Part of a small language model's weights.
Size: 25 layers, width 128, MLP 512 GELU, vocabulary 2048, 5.21M parameters.
Architecture: RMSNorm before each block, biases, ALiBi.
Training: a variant of Adam for these matrices, 315M tokens.
Each number is 500 + 25 x the weight over its row's rms, rounded and kept within 0 to 999. Layers, rows and columns count from 0. Numbers have three digits each. The size before them is the row's rms in percent of the matrix's.

# up: layer 19 MLP up, 512x128, rms 0.2, rows 363-462, columns 64-127
# down: layer 19 MLP down (transposed), 512x128, rms 0.219, rows 363-462, columns 64-127
up363 105:503493437528506517491467490554484486501499507450515520494507506514492490472538557515519499497455514464468508496487464517512500500474457495514468462489491469529470485498483520516507511529485526
down363 117:511517473532511511484505481503500496494502499508519456465511536511440499496482552519485520488481487539499489473544485463503507482481533533490471513506519465510513504504483518499490523485505463
up364 101:478495548507483512524514424530512483484516494505484525496517497521517514526527534518508492513536517477514502482517470453562521490521509509489471511508472444531494513442530533501543518510523489
down364 099:431455480499481547489459494498514529497475460472479491474521484475466479491514495520513505497507494509478496557520508458474513509477425489485491481472532514494486516521507537480496523495524494
up365 101:460518513510500496514536491495500481479520492544509468475472467470510540507509523474537489502484502507476487506504448508521532523498454469508515500473529495480521507494517533504506537475481490
down365 106:519537433461493516485522433443453487525547503568506516523449552508500493514523532494502514487512462470510470508489495518470491527501504520515501461507519503522482497526522489526508507522500543
up366 100:488476479527494493529534505511492522494492487519527504486436507470460546484471509516493487513476490518521512505515494478520488473502474512564491532509523459519503500489493484503527490499501466
down366 101:501483543499516541472477447477540491528514472475519515513509486493550474510507509474505497514498474473506515543545519511472496507507531535493493499465472490476547514519488465527530488506499476
up367 097:511531479536472500499579486513433485512455467538511531520527542504493489472497506492520482528500449472504538528472543472498520468543517515518506508475458458535500498492515482527510483524508523
down367 093:502518482475526489485500482415512523508463492478489521502449497455477526484491496504469540518481482496516475502513476528497485490512484463552481468504520546506484517498502510515483492496484477
up368 107:545502530526514488517503451530517499520501453498508539509504535484510491469452532479497544491504501479481505522461506511490497520512537473538486502449525486470508474496528490535498488517448499
down368 112:482515456479525533530474500470489523526477513500458527496481539545454507522516519467504489508482522533516531547472521520513495473527530461478503498528516510542497480521480479506465475493487536
up369 096:505500541508528487505527431571455481479461485482556526498513517530500537508488546502526499512493508511534543487506504495519508499517471489492459494477529501507480483449504464469477495499478549
down369 095:521523493499470462489503505504552518503513527503451544481490495492534499528454505500481563492508519509475510515505522508518501478472462497505470480515523498486472498485475511481517502545543515
up370 104:482509497515481500518502456463511487505503488490530495500456494442511518507530549497556480496505505528495510504484494484543529510536518481506516485463478440506468570497483481497512486470486520
down370 112:505510452511497494505470495498522501509480489501497483465492461472493495550455537484530480506507484507480458506504577487527510528530473499503498521520504536447480523533527468472481491498474515
up371 115:480505492495520467494496477488540526484501521472506520500482516458496483490457529515498509468484471523496506490480451426533487495508508480482516495479478519486518533490482474507473492489419535
down371 126:452511502555521560513493484515532483535512501485511480490481507493481480517513517480501521517496497453479513500471530503475459431483501535477500491477492481511516518541527529492517493476469494
up372 086:487493487517509490511497531480525468490507507520523491556504522495518478518509480475504478504502511486493470511447477511550492487519482475543500498481496528515511544505510488489469515519513535
down372 077:500505469465458523469479519470478500464480477492501515540533494523483489501463498509469551477523518494508511503514464509528503497533479508490487510531478515494490512490497495520496481496530490
up373 105:466501488512510465507488485550488501482490541448500479473495506537519505528477516492504501483534488468512477504518465498547532469504487488487448470496493532539509535529525525515462558482517489
down373 105:475464498507516496487510479473529524402503506520470485464512501513500508501511473520514473468484520526502503483476533484532491520504492508501505504489486505524498499505490584468555484513476539
up374 099:516472450518488470486487512557530506513511507448503513497490508525519487481511534461513530542499490482537513485444521476506517477490490499547536501491484469439537500478519504497522544520496520
down374 104:507503514482518510492486474502478450467464493567447503506513518502474515518486535514504501488467533537540453548528441443501484500508472481529501501527524516493533495480524533451487539541467499
up375 103:462528450517500509483506478487494519526454530479500496504471506465532502452504526483483499511514479533551492495515494484496536519525497479546519472533478461501502477489490481515496496517489498
down375 109:493502432534513502500521508457490477506530477538534500532455546488501492497526513490543502528487488459488459503483446495510480551507526510513528533506476491531520498472483468504549493516505505
up376 094:454495496518548443493512504520461532466456454492552482488507478470529494506514512511507566513448459517475522455500499505496514517529481466499458481498464492484492517517526507518486506479501532
down376 090:522518523524521537503506473521509520507509523520495461494497453496512503508507526485462499526534537490513510475489477506477522545480493525524494494509519489530495476444464500569490549505493507
up377 099:504509531511518476509501461475488527473460492466475504453495535526506473510486509540528453469556508509454496502482441497480545502532506447509515487501506506489482511488480525505520514476459456
down377 095:524505501457475516500531502522522482553516470504505488533506518534517479532466486482529467491494509534515505500551490522516503525539537516512523538480468466494502488479445494440463490469510482
up378 100:535504448515550484519514529483500452506520508482529507480480502510481465467494538477555506491497525448416513511504510501483504459535484529477517507502485475530511494509476467512517541517505484
down378 104:498492534494504459516481530467493512504525487487528511481453493514502517536456531475531494508528518535494449482483553478518498466486495487477477507520485454469529505474508467469474473463477482
up379 091:503521506473564462453501496493542515527534546473511499541507475474528504498492553496505477539484509490466503517507496468477467464527505470480469506512473455478497495503473528517502487522491474
down379 086:490494529522484552510490522498451453469459451464501496543463542509516483493531525480515506501495508483538506502492500495497506473471511485557506542510554502507495456449486488478534510464545485
up380 093:472502435531492443487500479465500527495468533511487485520493490536457506507503467515488503466549488475477477523515496538511489505528489480504513473501481539533474511497474518539535534532479470
down380 090:486537568495483510498497535495497456533456470477510502505534514493546505537496497503540470509481499545493537498514525477503497532459537524530499459488528442481465501475495486482458519443504502
up381 088:515557486508479493482492481516482471479524484541495501521488525524544466437501541458498458464478483472556474507514477502466491492493520502472487462473525467546536553500475506488475509496465512
down381 083:500495457477517522480493518477508500477499471495512471499502489515448526500477475516519548494537535492470471480469476505502500475541513505494524509520529511494468499504464501466526523519496469
up382 097:435525494492535502512484522507493487549492493489464556538506515522504505469466527509460511489528522503498478522533499493534477514497491455504487464506497477548531460536509516518554539515481474
down382 090:527491506494514500505524540482494520451478476483470481521494514468491495514556484435522486484470445546518506487470503501496479497467449518529506529506477534512441529528507543520488504492503543
up383 095:489537515495518514486494460544455516494524514514509530477513489529509469497506459499474451505447480515507488468451468447504545463505499481509528506490529505454447506493531496510485524497482496
down383 099:485476455459456489507525504467498461525531507528490471527502499510497468491535512480518511496541506509488441470520476458468493534516522467483483494478497486483525525519463511538500521507461477
up384 106:477497517515499507459488499530474489466468469464504517471500506471508487514483467461505518485514520519503479525557473492522493511524487483475470497474458480485471523441506531495496524500491502
down384 099:498525462488512471483495537465513524445477491505435511528480470501498511547538526538502511471482504483527515510499529519524511509527499487513520498554506497513481505538501522535477475506494424
up385 097:489455502547534480498524520476498520503538497500558482470563514486512530511532514451528504490504541512519458505517482517511504483501492486505486492482517456497498489451552479483513566526500533
down385 092:483488503537506504505503487514451517491514527507490477496502495485489510515528514546475492493490507527536476472476538476476505549509538487492525506501522481487502452537523519492528479509530467
up386 085:507529477542509511486537509532490531468470486521488561494533523501554492531526483511504483520543498503528462545487487484485500475495504474500519542491505465498492531450519477535502487508512530
down386 083:505464423516490500466509511469490523484506499498480523545530490489515496495503516527469527466513480532513490520540482511474465474504519493514534532523495501557515515479474471498507526564507461
up387 096:498506494485554461498519547474491515525521461502527502490506521486476473462489492503542511496533490507494522509502481485509515507509527476502467522439472490479462541469509476509513493502512508
down387 103:500532540479537530480510486517529481481461513532493503459518479473544520527484492549520468517477493532497467470505512485463476518510490523489500512515479520519522509469532447502505475545487479
up388 099:513533503545511500497511467513506529489492485463482523522483507488508489452487485535549456505489482464463509494517492487513506461466498538483471447472500476564493447442489505524521487521468507
down388 102:530519488511469516566493529498518534496500519514497507503490498476503504516495503517493500513510464454500537485522466433520509532473493513513469492581508493505543474490585488509504457484466457
up389 098:514559496520536532499514497510453548508510495500476496462501493514514485481481461491489508507467540520493510479503458470497513501494492491500506497515540474481451557492524518511521498516509487
down389 091:475499506496501522529548536471502484526527481542530504510515493515511528497512505476504508487510488493494484501618512470511493531514515552495479517470471503504463499538528464505549471546533472
up390 103:517507526523550481500505498483475477479496492493481512495479522489466501480533512519509469495525460526485496511489440541533570496542476494481507503489487501508494517488508495490502499478521527
down390 100:528488471509477503498489514520525481532522518478546486525492483520558501530497537477474500522475508467524535472508504493498506514508502559486528513499515505508475455532516512490544493467475450
up391 094:466488470535528549488515503529491474503512488458473511504489499445511490536497520442475536537520488512509482520500535516498505451532503480529504485508505493570471575507505473512475511501481492
down391 095:552515485498510500474528517505483517459510469498496533526499482495514530488499509528439528485502459503473485509501483529509487494503492516511471494497488490571496534484462461484511477525500457
up392 106:493512534527510531491505512537472519533480509514499467512474522462549501472496493457492535500442472503479473495473491471519499512496501500511492469488500494499496505494470524505556563488473507
down392 104:493517522495467501529481507528521474516515474521548501499493464497525495489485531528527507493524516491486502508516536472469470511539506538485546487474459500460484518544531506525517516495464491
up393 099:483519501529518510529503461496486474477497518528521473522504483501500515485521511493492441467484451509463495478525496470454519444495493512507485501496544519505415480478499497534508495504471463
down393 109:492506515536513495562461525520486509495446529503532489482497515465500487471510503471478521481486509499448450537496441506517562509480501484484465486503498503474493506499499515492482491474508538
up394 106:493536451525556478506497471496449503469516531507507495498497502506488509485554533480506490516500466522515546486504463469493505494485483465560475468492462463465458529502494481492483528512506491
down394 110:500461472557521507491521504504508495520470504489491480460537501497501508490514474514517495482516499548485515456503503473486512555469478485500526499528548528482513514525529522512523500492472539
up395 097:533518493484514550511513511506498519498500524515510474446429517490466491485508533513508492465450456524503501501455485479470507483513481471525470495495471488450478525480459492535492522460493512
down395 099:499519510527520463534509499509512509492487477468466489512495531496486520457532460489489498515491502501490461511518498504473543557530517489514507484530486508535515512549545510519496550508494494
up396 099:497513472489508523552551528533491496515492497484478469488533501497502509499525484488474474475520521465504505513494485477532523514487482496516550524484484506510498513467510484571522497506505475
down396 102:538482470487503503469470499470512493485492484545551473534491498519548482486472482479506565475513488484491457509487521519557504479455514506519490481506474491552562501501483501527494502476463519
up397 104:474474498519563462479480497517493533543519520531529447529514484492509507536519472430521478495490469508496467501475508464459516488536501493489467479458505453470480496517493475488482527495471539
down397 099:521449491496519524458510483480506534466547495527498500465544527493496465497526488518479477495538477510500499532513475469529512497482499525504523498474519524504497545473534507496523473487557533
up398 101:506513474538500516540517527482495517459508485455504468535514529494522494477523533512508480532537544498457472498478505494480486500531505492551502474501547472515463463516488558524531512487460474
down398 104:489518513497512500494514478521534494515521489520532516573528508550469504498517500469529512496448524496460498490525514503522521524487515475543506538493524522534477511509490537505516509494430469
up399 095:496523521520520435478489523493563519522489469490504516512472502499536490527519486497487535500458514527479523483502492432506556496511467477531506446527505481536520457507539502496497495481454529
down399 100:495518489473498501495519560499432466449500538508483485492481513511500535514470545483503504498442503517481473518502522520494461491540516488532508495502458520534507521526477453433485501493518494
up400 100:505517495496460456518523470504486519451431494537511485497490496490510525513526494502529496497532479510514461514531508516531531548534533517497452501520483461535495513473487469520524491484489479
down400 107:489483449507502492498553472502473475495505493464516516526493527421485430501535520521512494515445524473474497483502450516519533505496549439540527476515523490525456541525503478486464480513548491
up401 102:465533504483489529453491520505457453458489533476437512504473525471467484508518498494483487488516481464484453503499499489506514525516467517485488506451508510483516502504466510514537509496472521
down401 088:498494463501543488521489467480530494488532470493562496519512501497540571505517484508506478468465464517557496508492490536512483469492524479513462485549471485507521482467496482509508483516515439
up402 097:495522460500521526478468475475480488478528488484482514525481550517525456474489503535510503520502526469513495549524473460525528521508510492493510462499500484468486527470468532515498511487526526
down402 092:440522552512479499541504484512493535543530479504515485463536514512550494478532409527459496494528505501500506442547492518549497505513557506516510486548497483515504488508509492473496517503476506
up403 101:519478493514513520433466456532508486486493483496529484514544510467519552473524534500524511495526495501523496496478515486510561457507470507473518465470510476513501505455481480514501537521481472
down403 102:457488514512509547554530472510442505508514490479501538470486503511473521514537531504497504513481501477507501512514443492504511503502483494491516534500512544567501466538533508484456523476544517
up404 098:506490517518524509467517525520475521526486482510532496522507524471499511490457537554473507506529502510495502525493525501517489487555453539505497478518459522528507513535541470501515514510484475
down404 110:525512459482499540484505508518504536476517492498496520518518494511478501498483526544460538499543505506488491498491502549528482445508496519516505512497460524533484529534512443480502497516464495
up405 112:499532519504518468510479507536496483511488457535470524502527553451452497505492498525487483474475476500485500511512487461546493525521500516484485512514504552499485473482497483555506507451496517
down405 122:492524484512506440499484487517509488511547473516489519541523491491503536521553485512485481492497510480484559435516524515537487472511509491501486496463531515499508495540531523523517513467405532
up406 100:485521484495516488487501496510470511500490470509485425488475487450492541500495572532535466502501501495519518497493515512521551479484462517533497463487509503499483492486485506488493499508496522
down406 096:498487532489536497508496537537483550510472481502501478492500500550460522499517467529504514476464498520496526495498503465464497484490506527474463497503517495462489509556457469477506463485501464
up407 097:496549505546500494520453476522502550483459460463497506502466527508512450487494524528537512522538531495513481478529529522530497446504517467546498498460516491521515516491479488497509500483491519
down407 086:507502485499519513512492514509488511497520487519502530492461459485506454506467490495508547513466540510524519491520515471535516532493491490524506512540484503489513517527504495505489500495517477
up408 103:493499474526501485550491480511494543511460500476500478480507527492523506462502521522457488493521476477451516520548505494493484501489510502533510500517536480554472481458529535494495516480459509
down408 108:525477495494518520480500504524516481511489519531543513496544469487495495469479501526512490486521470465501501551489470509543521500453471494485524476564512496482499582533495507445507517462490485
up409 088:512529502472510512491464511452498514455497437490501504502521505507508486502538502548479497549545526507505473525536534475469480446487465507538514519477535521524482506474520540519539500494515475
down409 081:482500536499490496482474484512521513546553509505527540521462473526498489530513496492504498490479520470513505500472481523539493526534526481418503514542459475490522533481489479487493539482490458
up410 106:508492511523533474505524487528518467471466534501566521522481510506490546478506467454531531499486469517512512478484482486471532511539496478501447512483526472495461493493552513509506499448491562
down410 107:510512484474520482505464493479521517482502510466479498484498521535519511484502443473490508459460479545494487495505472460478543527517474498451495516514513508510473483533503504496481535508480490
up411 105:494472460528462478502488523523487479535488497463453465516449513515496475475490536467485520510551481482470499501480517516494535509510482479509538511448483467472536515515486511521538522493441485
down411 101:478498516513546478517505458552491516468492505562531495490522519500487539535543504526509538529466475513516511530456493499537463532478492492521519486523501498508499504483511498506491474512495519
up412 097:496519495494496519453489499501543505483515498481506506510517490508535492495521499509469507545472487459493513526499430437506541488479490465473532471509457484507511532451522477530525495489510528
down412 095:520513534478495515485512485521521535531497488500496501517476562539487506474531466499553515460513496521526474497494501516511483518500496523518500490546558488480505514529482534476526500515509527
up413 100:492494535518495499462518482513484491488455482468473493490541515484489491475496455458459515499521519525501502504498492454513506532445479514495486495505479477496471555467512517521530467533500512
down413 106:484494508527488528472494474504515508517543517501508490477535490520500490528488524481481517491491453509497526540467519495505498504532514522488519497520475537465492498542524464447513537523414468
up414 110:479480467523490462480535489513499464491512510470476480492514481479463518497456482541509471531549543474504470520530483462469509501481498515492503469475561463484502452458495515530504537537528505
down414 128:508464495491500521532544507505530494495497469509483452514502494486480507541447500441491521446510514488526504486496475485515492468514516474539526474509523480523517502479494475501494497499458530
up415 094:529479524465493479496505501473504491501486499493478498473477518502517448476506510506523493526503490473479513520502474498496491464527495510518467532498472484508475497508475525536490533444459508
down415 101:497491479499482495521458492495510498517469521488468513409504438544545533481495534461505497502488493556527491481524529509480527491488499465496489487454499489469490473509511491433499502517449476
up416 086:512493454566467509466530499488519501516494513472532509469419509485488482484541519504547495515510479493486509532486466463511467497479513503507475544502511536515486469526494493490560513474482517
down416 086:506510482483513521464483486521492552443526492490467533513531496516524502472494461496432516462541503505519499499519481555515489446555498509514516500475504501515486495506530497482523497530468454
up417 107:495516532507590499495497461533481491507497453495484530481543542458472527481503514469516472529499492508499497514468524471557525477521481526504526482503515526508520472507502482481515504499541496
down417 103:467495516535519471475504517474484505512552465516481534485475560451448541484495496540520494490496509531516495490503524473503498487453523491481501508515484500442530505500494538422554531463540506
up418 094:492514477483520537482518524501446485449462472489455521502489528535489492511501506508470498507547504446478472526480493497506488504507509509471544484503484516531495506505460514528526505461536526
down418 086:512524509480516450516531478476561526547500509440543485506472498518496515517500503482565512501470525488531477534504505482508546464514491495550457540506476498527511515497543490492534525524489460
up419 093:495497514529510480497526509483483478502535466464518472541518526519469478475517457485515512475502455506471440553488481519517536496543504486466490497472520515517501505478504519490498508480526493
down419 086:501527513485507499499468527530499533479464491520558477504494529460522526495532497487458505484491506518505485500543481470514477509504477536472502519551462504493483473556496480490512466462504475
up420 093:517514547503534519515511496472523483473506489489493443536521516481529501470505543484499534515507513491507495556464452507543501547455503521489512521483494496478487508473529494485466488426524498
down420 090:492475485515484481516466498501516542484461463505467517501462477485489522453507510543482515500476469511441467504498483564482498496514500487505514472475459492541481523504485479530497457548505471
up421 106:478469468500479478464500523516521510478495502478503515486480521480483500484511531470495514506509520465508524506500512449529454511506505486492482493526475448476496480489506489525519538492523552
down421 109:495499487495506523518457521473521501524464501517511528537479529519511524451526487529507543487495487527507550528488473506487470473475462473516495514499480548537458472488496513466458515530555458
up422 096:485504552525563513520506502489461518518515513516513461497552518489520537464514490482488462469500503494470464482514454500504534506519457496472543464483534506486502535505534508498494506486511489
down422 093:470515467493519542500514566536509470474491508486485526512474503504503508487471465498539506506442488505458497506485533491494484485503502477522510513508465523501552492550477531528505487501497449
up423 102:445495516531546533488473492498552467503427494486471492520524498499504474475519524476489503483527495492475488508507485498515515468525547461489457474464493499518506478533516464548526538463492485
down423 103:511494513530499480510498477515514506495497470513503457510476469483480482460510505510474455510536548538495483473481516504489514524473483480500526513445489483478476489446479463474489518494462522
up424 099:441492516507475489522483461550494523501477503516529508515468490481549516485545547449494499489485489518547456495515512513518492512500529474548492467510534457544485471535534519503469494465482510
down424 091:544490470459493505495465472465525542477490511513486494505499487502475492447510523538488504487543516495460477481550494525481519529489478497467469518509481483516491531520484535514476482525495498
up425 096:478541525501474529520541526489509440504471493537494525491536527515510498506466526486510496504557479502457493491458518464507506485502485492541467516485512485472543513491521529499528528463480460
down425 101:486451481470511509500476520527471536502528522467536503476452508558499505491562448488512488491515493491498482505504517510538504502508486475502518476506507500525444480459477477499514516530515553
up426 112:479520472534490504500495500507468473465481481470576435475483497459509509528480479499477474467497522497457509522517454502504512484500485452518464534492491499491468521475527519528521524474471486
down426 108:449496530491451514480455497503537483502504522532469467516478519524491517542450490510453518555490479515483492504482546534498447448494520538491493558519493505522531517531504518493497477493494526
up427 094:477518516502552489505489554512498460509459492489508472461525478507501496468489494426506479513525487482440472506539489486515539494542495469478481534506506479512504524482550508509497485509507528
down427 083:519462479497476550449486515468533541477464479492477508518528529499503489551513531522543487512467470456526494518498524499532491511440484492530530538495503506447509492502467504489457488498510480
up428 097:471470483478524441467534497511525472491517496489518428503503509508493511495507502509513495531559486479441484468477505513472493465505482517523497466517503465490497510500501511535507493524477503
down428 091:445544511547512540525475497509502538511504503506511557440469502466500515467456475469509494485483510534493531534508510482521453550512465522513526478511478486513503502493487522477513474464522486
up429 092:484514536467498499503542491514463471518457537498476506514493505494465470522519502482472502525510506488518496537442455500524495486501485454557486501495526500500519457514505497511508526498473542
down429 079:487519481516506511489485487489528554498513472466529487526507522499530478486519495547512505454509522480465485513485526531480532518505537506458511519496459490528477552481495494501506496476537522
up430 104:529536496503501475497508425532505475486462494514499493543513520495506552453490498496525512545492466494508502500475492500508512492486482516491496528518525474503459502523479501501471530478537505
down430 102:511560507514473525498472541544493450548470528505516472501489552483516526497490543487511467516478529515505540509513478466497488477505489496541514510480492482524533447527492480461494501506526502
up431 101:516494517541470506507515459493483497485502505464510504468504468480536525464497523506545489533464498504522452477479484517526500507522534475512519511510468485504490515463521485508521495498507481
down431 098:511449439467521486528486493480511503467483520453481523481490516505473484490525482513494526504484500485519506530531479508495464516495531446567523538463515533503485518549520545494502505476509480
up432 103:482486494542499535535514482466496477489482508504499496496452483527522504490479498512507489467486504481491489487467469490491500528534467456471536541460538468483484525551567489532526507500465508
down432 106:489464551490492532525475459487491505466511513496452502515473529410425493485496507506494522491448453517511504495531508526524456493529506530494496507495447524547512511521493524530481515499501468
up433 093:503521522515504493494483497517499499470520494519500541488513523519509532486496518499478442453508479521535487476500454534515537508441492446524494481532496520488508523506528475518504491478519504
down433 090:478486481471506539473508533495511507555501514501491495507500477504477487481512492535502493558523550474488525450484510500507453524509499493519485510457479500508482462505470533483471542563495539
up434 102:440522544526502506490554438512502490474501498530558449533502482475550477479469478465524460456492492493474515507473480501478496498488519486504488533491492457537493508453491489512545528508496496
down434 098:552504459487510478496538497478521521539495495488491460475503525515490434468469526490500522525481467487489512470521517534517468476512475527515499511466497523511492536503469516491477513511545508
up435 106:527521497565452497463490483485555487492517519451509475490518505482533503514514492531471486509514530517503473531487502502470500480507458479507496460490539484466492541516509476521545505449495501
down435 106:479518522501509484512497473518482555502528506504502518537492526519518500434519501504499534510485493509478501498488474467528540496507489526479503528509461516505492510509478473501479442480513495
up436 099:502521512467480486497568551492479470492488486497480550546461513510504500493538507506505504515493461503505496534510464489483551496496432520531502471510489472476536529476512489497566520497494480
down436 091:505505517536540497496475536498487481508489480475523478492467519517494506496461516464499494458481523512480475517521506496492484504511505438456515519504479514503486461499535499525486471488514475
up437 097:453525487539515490465535465480492489467517503492493521532526492505507500485505516529498481489527454457504491535495507516471535507537513508510488474426509523515504497512476507502531500485514506
down437 088:543505538442501494480479509518525523542478518518500524486442501506534503506497493452531490513517467520546487475509515482500461466450496506546480523553491477516461505549515530520533521528466482
up438 110:465543461497540540497445489526553543525516470482486482483458505473550501509511499534512499512522492484489525475471485457521530523514516470484506497518529476479493513505512498520499550480450508
down438 115:467486520507493471494531496506452531498469502526463530483546510494501486504547449511489507423521458504479524511455522523513487526526525545496466488483515486510499500521486515481493469506502482
up439 099:530479464513483460455468529547509464488476481504439473489475518472493482476497498496516543486483494490501465518478489539497511513535447476478500463498546494497498479482491500514490505476481472
down439 097:480522509526556504501532515493533534526485526481513534477456555519487473529493523460472509534489468537499497513482478484470447496457534521490497490526523511518537521512497523520509459464521480
up440 099:523480492512486490505489455511488499439499495459522517484515535469500521480514495509520476481519460481527480548518470506569555521506477506491457471473533490503471535504511513551504487478493477
down440 095:483468490490509535534477498465507506499516523491499519493523485461516478517476502498502492517522489475512503535459543493537500515486503497508489508501485501461528484496492516495504477527532492
up441 104:539502503505468498424509472539517514496482461501499482481518527489500503421475464472460532499513458489476479500493461487510519456497480492511495530507535447499467468463547498525501518495484556
down441 113:467503514482449448487496509531502499495493532509497501551508481488512488491521490515440482462518489480523507515520509531466524522520523482481499479441495527539476511471481558476488463528485459
up442 093:559470533495500472507514493490509476485512498481512519515507483525493520486500487507467511529500509483493500519495488535494517477488485479512477496457513511522469462483531497536479542475528512
down442 089:490512510494502475498486477485498523502468453474511476510499470520490512456497473493467482509444495487484503464503465465494485566508496424506535461493503548498503484502490509473499523533513454
up443 098:523513494481527488482494474533548509488459532531476499557469509459504501501479506493505472510488473517502462536465487499493528544493466491511464474507492463505525493545543499511541491493544484
down443 098:502473499501513536546475482500511487514456488462546498453512447518551480460493550490522504538509479526492483461511521496500482518501500472470511499515520498475480522473473459473492504492543502
up444 104:511517475494518487477496488484478490463459473503497542485449479447490505542506552504484525461452492465501501484519469527508495528490466511476496487504505473472478486487532509527502462511480553
down444 108:491515550489502503523510484467476510463472475461514528478500519515518479472478536533461529472475475515494528508557504482491480486487486490497523479518503486482520480494483467495506467511485495
up445 096:505545530490486483475503511475499510521497462521517477511516482469476509464490507528511492494455460528520503492509524475538511468534497525543505522454487511511507500493490480505502487464542513
down445 097:499490520531517484495498463555470517470483492487515518503472490480504533504519455515484504501512498449452499504529476499517486506512468464540522482515515485478522554485517530487483477525493495
up446 098:539545534508473524506505512478494502483488498452502532494444494547500493521536504534516495498447486477469526491476521489528519479486490524502465538503529459490483515498535460539459492426524483
down446 098:488500521475522528469517501523524527516462493487464466535561512445503519498487517546494487473519505507477492491524494524529465495524514516512503534493499491483493521507487512495522483537519490
up447 100:479467521531500459485503543501480486507451525470499506494475510525465470492550480509526495481496509510504513477511465496504508504515479504489517488489511477530484478503500519478510541477501478
down447 100:487510491532503505498497502517491468514544500487495488543517487502537490451465539503492525521458500467468504543509498530511510496540473452516473547467503496511498530481533546535472512501487471
up448 107:537533534499518472498545450512500514460484523482485505486501505530494517451506492498527481490455473476495505498480490527511518459512417512472479492539522483547496524504543503506490473471533500
down448 120:505508458487505514502494516491521474483519552500515464501481469530478505475469461486562518518453508502478491537499517539511502527517495440478495509496499489518503509551500481498532477477536488
up449 098:484487500496564481470480510478540524486498520456509494502479481506491483473546515517505494499485504490491452469524512517517539486523489495484466511513481455493448528471513557528553526467523496
down449 092:508526491502463544497515496522499452526509496477460502488504463479518524521488506480470500444512502519488513496494525484469552493493519483487527514519498455498546457523488456495450500497479501
up450 098:514471536525498484476478475505499517466446508504442435470486476475502509506556492465538500524496496513520488504476470470509503507498490488514479475493468480505526514484499494479484501478480509
down450 102:463540468469471503462502538522515484451520531527488522494501486499502479515500535509512533524493488472459526484501522558481464490504502516511546511499466538533538470540506508524496530528474507
up451 090:496487480489500485505442526485492496557494494458484482532501512477528510469512516504525483535550495500496466539504491495498506531493504501477522501458518530509514544466504504526533494457485515
down451 082:514516518497494484498524513499495495461543502524513520514488507520484478493502464499486512476493471462464542466445510521499519506516481485540488507516467494492497449480502513490499583535483476
up452 103:458489493487515479498494453484504475523487505477473521510449489454523497504460555482512492455508493517488506499491468517483490501496477474474497481465487458519525518510517509508484565513508461
down452 109:508484517516482507484478503518481521518507502499545454504453527521483482525487501498461470482528482472540542449476482490463496512522507513477525523476503498459511496515480539499512490528530486
up453 102:471495499551467533452533471556506501509441512530529515488486522531521515483472482479493480513505508477513488538464479492502500505478530471505470521490507439500453493440480481502516511494496518
down453 094:446505498519516549504515487496486482506538535497504530495510516538527482464486488468489533501502493528477509508531534508496488505525509544499518475484540485527494523490477495535529502513533520
up454 099:460502506502493517499468502467473526508422509501539450506451509477515503495547510480530457468521533503504513486498517514533482486491505472487481500495539473519463506523515511512476525446498529
down454 097:559445535487482490505512499530512457512514476522545490507526528476517487485500522508483497500504475527460522495488522450480509458487467433525521492513490442501505526495466505491504506491517531
up455 106:491500525512522459509522472502510477520505509474518520498472489531510509486495476456464467510521536434501515502499479515486540485508474468490514472494496397470549458502559505538508527539462494
down455 113:497500467510477484509434496534483510502532462481481511492520467509453500507508501501549486504464470529493522515502463541503505514496516526491477507496553515471506500498518500448562512466472526
up456 098:487478511512525467493534478506511499495468503468492538510455484503499473483521557538515497518504471485475500493480485563500519427503494480531465504501463504509473498452491510485540487495488538
down456 091:456533510483506529499497505504484469529534524504477448516490506530505549497501517450517479455512497535529524518504546464482512489485468484516494449513486515524490523507531454548519475510482514
up457 098:547517532520554512533544501447505478505521502495534532487473505550488529460528522507493480500465469462537494511541488476487516471517522477475494507454494510470484508482550489497522489512467497
down457 094:500541512483493494490479489486467520554471490481517500486511503471493530481514494519490512503490502465462525504490459507481511471461491447492462475508538502503519502465494480540507511536488482
up458 104:485524551484546530482516476536513511498445488479514506497520526494461490477491503488516483479510498465462495472502514497486528473489465521544475467534508452489512528528510515519503464475474539
down458 106:490522478540486504495539504494550521517550495463492495507490482498425540498477544525518484496473493483471497471501528475468476479462508506471460465509493451475494507497484474463489509452519475
up459 097:454546521528515507482510496548543516481479515532496497525534558514499472457471467500513497476518504431491490487485496482487536481500500487495467500472514477542492523504489465522548495499490553
down459 094:510501516463476543501462505549535520480492457523495482475506508517486523476495516502474489496473474476527495492505508504483520530512487497488512533523472514510475472448484487469448472466499500
up460 100:509544526528492459506490482493494497468498515496528526517501574470530563508530479525498468494496501478490505504513459476548491485474455485501451514525504465479499507515508511499541487501486482
down460 096:516491580501523507507478492525495568504488488522495521507521576562517528496480479532464533489472519464503484491476529499492507508464487548506476499483488525471501521468482473499494468510473524
up461 103:493536461469546480478510513540479490473472505502502499477450506504488516493504480501500514486466519519442523476531479529474514550507505454528497511521460473481500511483509513544511475514488510
down461 113:499512529479485540508476479477519498501493521479495487509506483481500469509529507501467476521494514487498523498445514535490485501509498552493466503466485494509479507556491482503561463511443476
up462 110:490509489530483476513503453505504500486501499474518495479470460488534538453479508478550503481447475491491496482526499515503532493500492506497504521493545512520515471482507483553511518485490458
down462 115:514523536443478477503511474484457511539500501524495518509481490514512533505490490537497454542494506479496520477480510502526494523498485506506507525439480478468515511466515544482492570499438473